Weights of a small GPT-style language model, trained from scratch on English Wikipedia.
Size: 8 layers, width 512, 8 heads of 64, MLP 1792 tanh GELU, vocabulary 37840.
Architecture: learned positions, tied embeddings.
Training: a variant of Muon for these matrices, 845M tokens.
Each number is 128 + 24 x the weight over its row's rms, rounded and kept within 0 to 255. Layers, rows and columns count from 0. The size above them is the row's rms in percent of the matrix's.

# layer 4 MLP up, 1792x512, rms 0.0377, rows 598-610, columns 0-127
size [101  98  94  97  97 119  99  95  95 124  91 107 101]
[[117  79 103 160 111 144 109 141 145 164 103 115 148 155  98 150 144 117 126 108 146  86 100 120 135 139 127  97 144 115 145 172 135 119 151 130 124 168 109 122 142 147 155 127 122 121 136 135 139 125 151 126 151 173 123 138 151 105 165 133 123 173 137 143 172  88 115 120 131 115 167 172 145 177 114 168 164 118 129 202 180 125 105  96 114 156 128 105 122 123 147 103 131  97 164 140 123  92 177  89 131 146 127 135 119 137 109 121  79 190 118 146 102 145 132  78  97 145 116  99 114 127 168 123 117 139  78  81]
 [108 122 120 104 163 101 146 127  99 105 127 157 123 113 129 111  82 148 140 143 107 137 108 124 109 152 105 105 108 131 104 150 136 133  80  98 101  79 125 138 163 105 158 136 114 166  85  97 145 121  79 112 138 127 135 136 120 136 140 110 134 160 113 137 132 131 111  94 126 146 155 134 146 126 115 168 146 129 109 129 116  73 137 106 114 101 150 101 154 117 166 110 101 120 152 101 163  93 138 146 150 122 140 138  95 138 131 138  70 157 148 105  96 138 172 168 132 121 102 102 147 165 120 112 116 134 119 115]
 [136 165 126 116 117 155 129 154 140 153 164 117 171 118 122 137 107 160 115 115 137 152 137 110 120 123 137 112 133  92 125 122 148 151 163 141 126  99 171 138  95 108 145 150 104 117 159 134 156 124 142  90 180 113 162 136  65 113 144 148 166 114 152 112 147 145 150 109  62 115 147 122  83 103 111 110 122 169 152 150 130 122 144  48 109 135 108 111 103 122 141 193 104  87 114 151 109 125 136 129  81 155 139 128 144 114 130  96 177 144 118 150 122 105 156 111 136 155 121 149 133 107 142  72 136 126 121 132]
 [139  92 115 144 152 141 130 110 136 122 118 145 150 143 113 134 170  96 150 178 135 155 103 182  80 119 118 146 157 148  88 120 110 123 146  92 122 113 108 153  83 129 132 149 193 159 144 117 107 117 170 111 144 109 124 127 100 119 126 152 112 136 101  96 106 127 140 111 120 141 177 124 129 132 169 137 148  92  90 127 105 108 149 136 166 130 135 133 127  97 120 114 158 128 136 100 169 163 154 128 106  95 138 143 106 124 154 187 133  96 119 177 160 119 136  80 148 136 146 123 175 173 162 129 138 130 126 103]
 [150 126 112 165  94 142 162 181 135 173 162 172 119  86 163 146 124 155 130 134 153 131  96  90 149 129 128 116  99 117  95 114 125  98 105 124 123 114 165 139 108 106 150 111 111 152 153 100 131 116 139 128  91 152 114 166 161 131 127 159 157 132 123 164 139  93  95  94 182 130 125 140 193 149  89 130 138 112 104 144 133 106 148 110 106 145 104 124 108 110 121 124 122 112 110 105 124 138 158  80 117 148 130 175 140 141 100 100  82  83 134 132 107 182 172 136 127 145 128 152 109 144 118 143 146 135 128 175]
 [161  76 163 114 136 111 126 128 112  91 125 111 105  91 138 103 117 125 175 124 112 159 136 127 143 142 139 141 142 112 145 162 157 151 165 157 126 135 118 110 128 144 151 187 102 115 114 155 117 100  83 148 105 115 105 115 161  93 117 116 128 139 139 112 137 152 160  99 127 108 106 118 175 132 118 122 148 109 115 117 131 123  97 128 113 102 159 159  81 154 130 135 155 135 158 102  85 187 145 103 142  81 140  91 110  96 119 109 106 153 101 112 158 131 116 124 137 158 111 138 130 150  83 112 107 140 108 120]
 [118  95 120 146 105 141 135  91 146 130 111  80 131 119 117 149 138 181 150 114 136 131 133 134 100 157 108 101 105 154 136 139 160 118 124 100 140 150 112 125 136 115 161 129 137 101 133 128  80  97 134 138 121 128 129 157 133 168 141 102 113 118 135 123 144 103 104 142 128 136 122 135  85 135 106  93 131  73 146 130 146 112 116 111 137 128 142 182 123 172 144 134 102 105 140 114  82  93 103 124 115 106 112 155 125 181 125 159 119 115 147 140  96 108  88 125 117 154 176 164 145 134 145 142  98 100 100  88]
 [170  62 142 168 117 137  84 113 111 141 162 120 102 126 177 147 124 128 167 129 104 160 122 141 132 128 128 119 146  79 141 124 124 109  77 120 142 154  99 103 118 164 165 117 140 114 126 123 133 141 146 117 116 109 140 123 135 123  67 112 141  79  99 117 120 128 118 138 117 131 130 135 148  96 171  96 140 134 146 115 156 132 100 131 140 129 103 131  78  84 143 122 156 124 109 140 114 143 133 102 137 153 117 112 100 144 108 117 141 131  91 137  71 117 111 113 162  77 147 147 131 109 126 144 117 134 170 151]
 [113 157 193 131 188 172 142 179 131 126 146 150 102 193 160 117 113 141 114 142 136  82 118 148 139 161  98 170 104 178  87 146 106 134 139 100  63 129 116 158 122 130 111  91 185 125 118 131 135 130 120 101 108 133 122 129  85  64  75 180 133  96 129 122 116 148  84 163 111 139 167 104 160 136 114 160 135 171 100 167 144 118 153 178 139 131 128  93 140 108 134 126 108 104 105 148 116 109 136 160 119 134 101 110 109 140 133 108 153 181 160 171 133 128 141 155 106 135 128 101 139 161 122 121  93 162 137 106]
 [144 137 131 117  87 133 113 129 102 130 129 138 106 142 135  65 118 155 119 137 121 129  93 104 110 140 110 181 126 156 122  87 128 141 130 131 114 163 133 136 116 176 148 140 115 117 127 153 119 127 148  96 147 141 127 124 112 108 137 146 144 139 141 125 133 186 123 160 126 101 131 127 147 105 148 103 110 120 104 190 134 126 147 109 138 142 125 118 125 141 139 148 131 144 131 146  90  95  87 122 162 139 134 132 121 133  73 141  67 171 150 117 103 103 125 120 129 142 131 108 170 120 142 102 128 111 118 123]
 [149 148 118 120 133 102  81 109 171 125 141  95 171 148 118  68 121 145 196 156 159 115 112 119 115 123 126 134 139 160 141 132 134 159 139 127 146 125 111 158 120 119 162 101  70 122 124 127 185 146 176 132 129 162 107  91 144 136 111 127 173 105 154 128 128 125 159 152 130 128 159  89 132 111 117 119 101 109 121 120 146 109 135 166 121 122 111 137  94 129 159 134 148 173 164 141 124 143 103 146 154 132 148  89 138 122 129 130 120  96 109 107 150 106 121  96 107 157  93 135 111 121  95 126 102 112 140  90]
 [161 139 172 122 140 121 139 177 107  94 129 174 126  92 144  98 142 129 157 107 125 118  83 136 129 165 152 115 164 142 181 116  89 113 151 134 131  79 131 159 135 161 125 143 108 151  71 124 156 140 121 128 153 176 114 107 118 123  97 144  99 163 140 132 177 120 105 135 130 119 128 133 140 133 119 108 148 142  89 122  88  60  91 152 167  91 140 120 135 117 183 109 111 122 104 118 149 117 114 133 130 136 154 138 104  92 133 130 135 151 196 148 111 124 126 154 141 125 148 144  92 132 112 176 116 129  98 120]
 [140 130 173 130  90 143 111  96 123 103 132  88 111 134 132  93 179 148 104 159  85 144  92 122 126 110 118 132 132 123 179 146 141 154 153 106 159 120 112 114 135  76 144 139 125 123 148  63 118 152  91 141 135 146 124 129 114 120 157 130 132 130 154 108  81 110 163 143 140 120 141 116 115 132  78 123 116 122 105 163 144 122 118 167 128  93 111 155 109 129 103 125 143 116 126 136 101 148 155 137 137 126 132 120 149 134 112  89 131 125  97 141  93 137 175 121 103 118 131 132 104 125 137  96 142 135 117 111]]
# layer 4 MLP down (transposed), 1792x512, rms 0.0377, rows 598-609, columns 0-127
size [ 98  97  89 100 101 118  96  90  92 120  91  92]
[[111 122 119 133 133 114 116 152 130  78 139 125 167 111 156 145 125 144 155  98 155 153  83 165 112 128 124 140 108 132 126 122 123 182 127 109  81 117 151 112 174 123 149 141 112 144  88 100 109 108 141 155 103 128 102  98 163 153  92 143 121 190 111 118 146  75 157 112 115 126 122 162 137  93 165  72  79 142 153 107  84 149  96 123 121 120 136 143 117 154 103 142 134 130 140  86 161  86 133 156 133 122 138 111  94 114 149 143 103 131 158 157 132 125 158 102 113 152  89 127 101 118 116 179 155 122 103 120]
 [131 145 110 118 133 124  85  87 134 174 115  98 155 129 121 106 136 132 151  84  92 144 119 128 113 103 133 133 139 107  23 151 121 101  96 123 142 130 119  93 127  95 136 109 122 167 120 132  91 110  67 159 122 137 128 153 155 132 140 111 143 125 132 122 116 156 114 101 126 111  69 141 174 106 140 170 132 145 131 146 108  93  84 110 134 102 141 147 146 137 103 100 141 155 134 120 115 146 189 162 135 167  86 115 123 122 131 129 141 133 148 165 123 131 123 142 148 125 129 104 132 120 135 109 136 141 128 141]
 [ 94 120 126 142 147 125 115 113 102  69 141 128 156 114 115 168 192 134 132 188 116 120 122 155 111  97 177 161 108 151  94 137 129 111 103 124  92 106 142 113 153 102 130 166 120 161  89 118 103  91 101 100  96 185 159 120 158 145 135 151 156 145  78 135 128 149 112 160 124 144  97 126 123 118 161 104 147 113 114 141 181 154 152 180  88 134 135 121 157 124  96 122 144 115 110 148 116 140 125 141 136 118 103 131 151 117 111 143 114 120 144  97 115 127 120 141 137 160 166 145 140 139 163  88 116 156 179 113]
 [137  82 158 134 115 125 128 103 125 104 129 135 131 127  91  97  93 149 102 153 136 129 163 117  77 115 152 146 148 120 122 129 134 121 107 107 157 129  76 123 131 174 104 123  96 115 171 137 140 106 146 128 191  93 146 137 117 155  96  79 144 109 110 142 129 143 158 133 104 144 125 149 179 115 190 104 183 107 117  76 140 135 127 122 147 131 142 199 114  61  90 105 152 140  86 111 151 113 123 110 134  97 118 149 107 104 156 140 130 136 110 149 136 131 114 142 127  86 127 110 116 135 120 172 107 119  76 126]
 [ 93  96 124 137 148 111 126 137 126 143 136 148 141 117 101 166 114 125 134 182 131  94  86 145 133 107 124 127 131  98 145 119 131  92  99 159 142  87 142 129 115 147  94  61 114 136 151 122 127 104 144 145 110 131 109 127  85 154 145 100 132 134 129 127 139  90 137 107 104 131 138 119 144 132 141 128 123 135 154 143  92 137 132 128 119  96 100  99 109 117  89 137 109 122 102 101 142 155 127 113 106 123 140  96 139 136 134 130 142 155 114 133 140 127 141  90 122  64 163 113 120 121 101 154 138 140 145 131]
 [101 152 130 106 115 119 110  94 146 123 108  86 125 169 115 148 139 107 138 135 145 151 113 120 120 132 172 135 146 127 153 144 152 132 156 131 146 163 123 142 159 118 128 105 137 131  94 110 143 161  68 115 119 116 109 131 166 126 152 121 126  95 134 156 120 138 170 106 131 125  89 147 125 105 157 130 164 131 145 111 144 143 131 137  84 110  95 172 140  97  97 134 161 135 114  92 128 136 141 110 166 137 121 111 124 162 201 145 132 131 136 169 137 120 112  72 156 146 195 120 107 144 117  95 155 123 140 133]
 [157 170 169 118 111 135  97 125 110 129 130 145 112 148 130 154 126 138 132 155 138 128 153 117 159 150 145 100 135 122 127 120  79 125  99 120 120  99 119 133 182 149 155 114 128 174 125 150 142 164 155  93 131 132 140 101 124 160 171 147 143 175 154 149 176 129 174 120 142 105 140 139 143 115 112 112  98 128 145 138 132 149 165 141 126 133  98 125 152 129  88 140 137 160 155 181 117 131 123  66 174 105 148 132 159 124  96 143 130 127 133 158 109 157 170  90 133 108 136 104 168 129 151 145 131 158  89 167]
 [142 176 111  92 117  87  94 181 157  80 115 129 102 108  76 161 141 136 126 130 152 118 157 112 120 135 149 153 101 140 153 133 105 162 156 125 124 107 127 152 130 113  94 110 166 164 140 114  97 132 134 144 166  87 153 117 100 121 140 152 148 143 163 161 165 117 144 132 146 150 116 102 143 131 127 136 124 134 136  78 135  84 136 140 105 156 149 120 111 129  73 167 123 130  95 117 130 136  85 136 117 122 163 108 133 150 149 133 135  96 123 135 153 103 148 125 131 155 132 105 115 138 106 149 134 121 104  98]
 [148 120  98 140 136 140 129 141 102 164  97 147 127 113 101 142 114 131 139 142 139 128 150 138 132 141 155  93 140 108 174 125 117 134 129 152  75 121 108 143 119  99 115 144 177 144  73 153 159 126 129  97 104 147 174 122 115 154 164  69 119 124 143  80 130 150 184 123 108 107 128 148 117 146 123 127 158 105  94 108  87 125 134  56 101 145 112 167 135  89 111 125 145 138 171 110 115 140 143 143 162 125 119 117 113 113 170 133 147 136 134 108 114 162 101  96 114 144 148 132 103 138 129  96 152 184 128 105]
 [151 150 122 132 142 140 123  99 115 152 145 118 102 146 118  68  93 117 137 115 120 137 112  92 100 129 137 138 135 141 147 122 111 123 133 140 143 143  94 161 105 181 101 126 122 138 120 110 143 102 153 134 106 169 167 144 125 119 151 120 104 108 141 114 121 181 116 122 126  98 112 167 131  92 123 101 117 150 120 123 155 167 109 120 110 121 103 113 105 150 131 173 196 143 123 144 137 146  86 159 160 124 121 118 139 145  86 135 146 128 128 119  73 141 142 112 100 175 115 117 150 111 159  96 136 122  75 107]
 [139 151 120 118 136 131 121 141 127 133 178 160 125 131 101 133 144 131 129 101 120 144 125 137 159 135 132  72 117 125 116 175 155 171 149  93 168 148 152 105 136 130 106 124 154  79  52 140 144  81 166 120 123 101 132 125 152 130 162 127  57 102 110 122 105 145 112 139 120 146  94 135 109 151 172 158 109 123  92 123 146 180 103  93 123  98 101 113 127 110  82 137 134 110 114 118 121 117 138 144 133 129 169 132 111 122 152 147 143 129 153 161  90 170  95 119 136 122  95 150 109 139 157 109 138 139 135 130]
 [106  88 136 144 146 113 133 132 133 109 125 154 111 149 135 145 129 146 141 153 131 116 146 104 137 122  97  99 148 127 114 143 135 146  99 125  85 128 100 137 156 112 131 155 145 150 169 156 126 110 118 123 118 127 133 150 156  96 157  81  86 106  90 152 165 159 105  95 129 115 146  96 106 132 124  90 128 147 149 118  70 145  95 124 126 118 117 140 140 143 139 112 135 124 105 141 151 122 131 120 108 116  94 109 119  65 120 105  69 128 144  97 127 153 139 123 104 110 160 194 143 138 147  64 155 137  97  90]]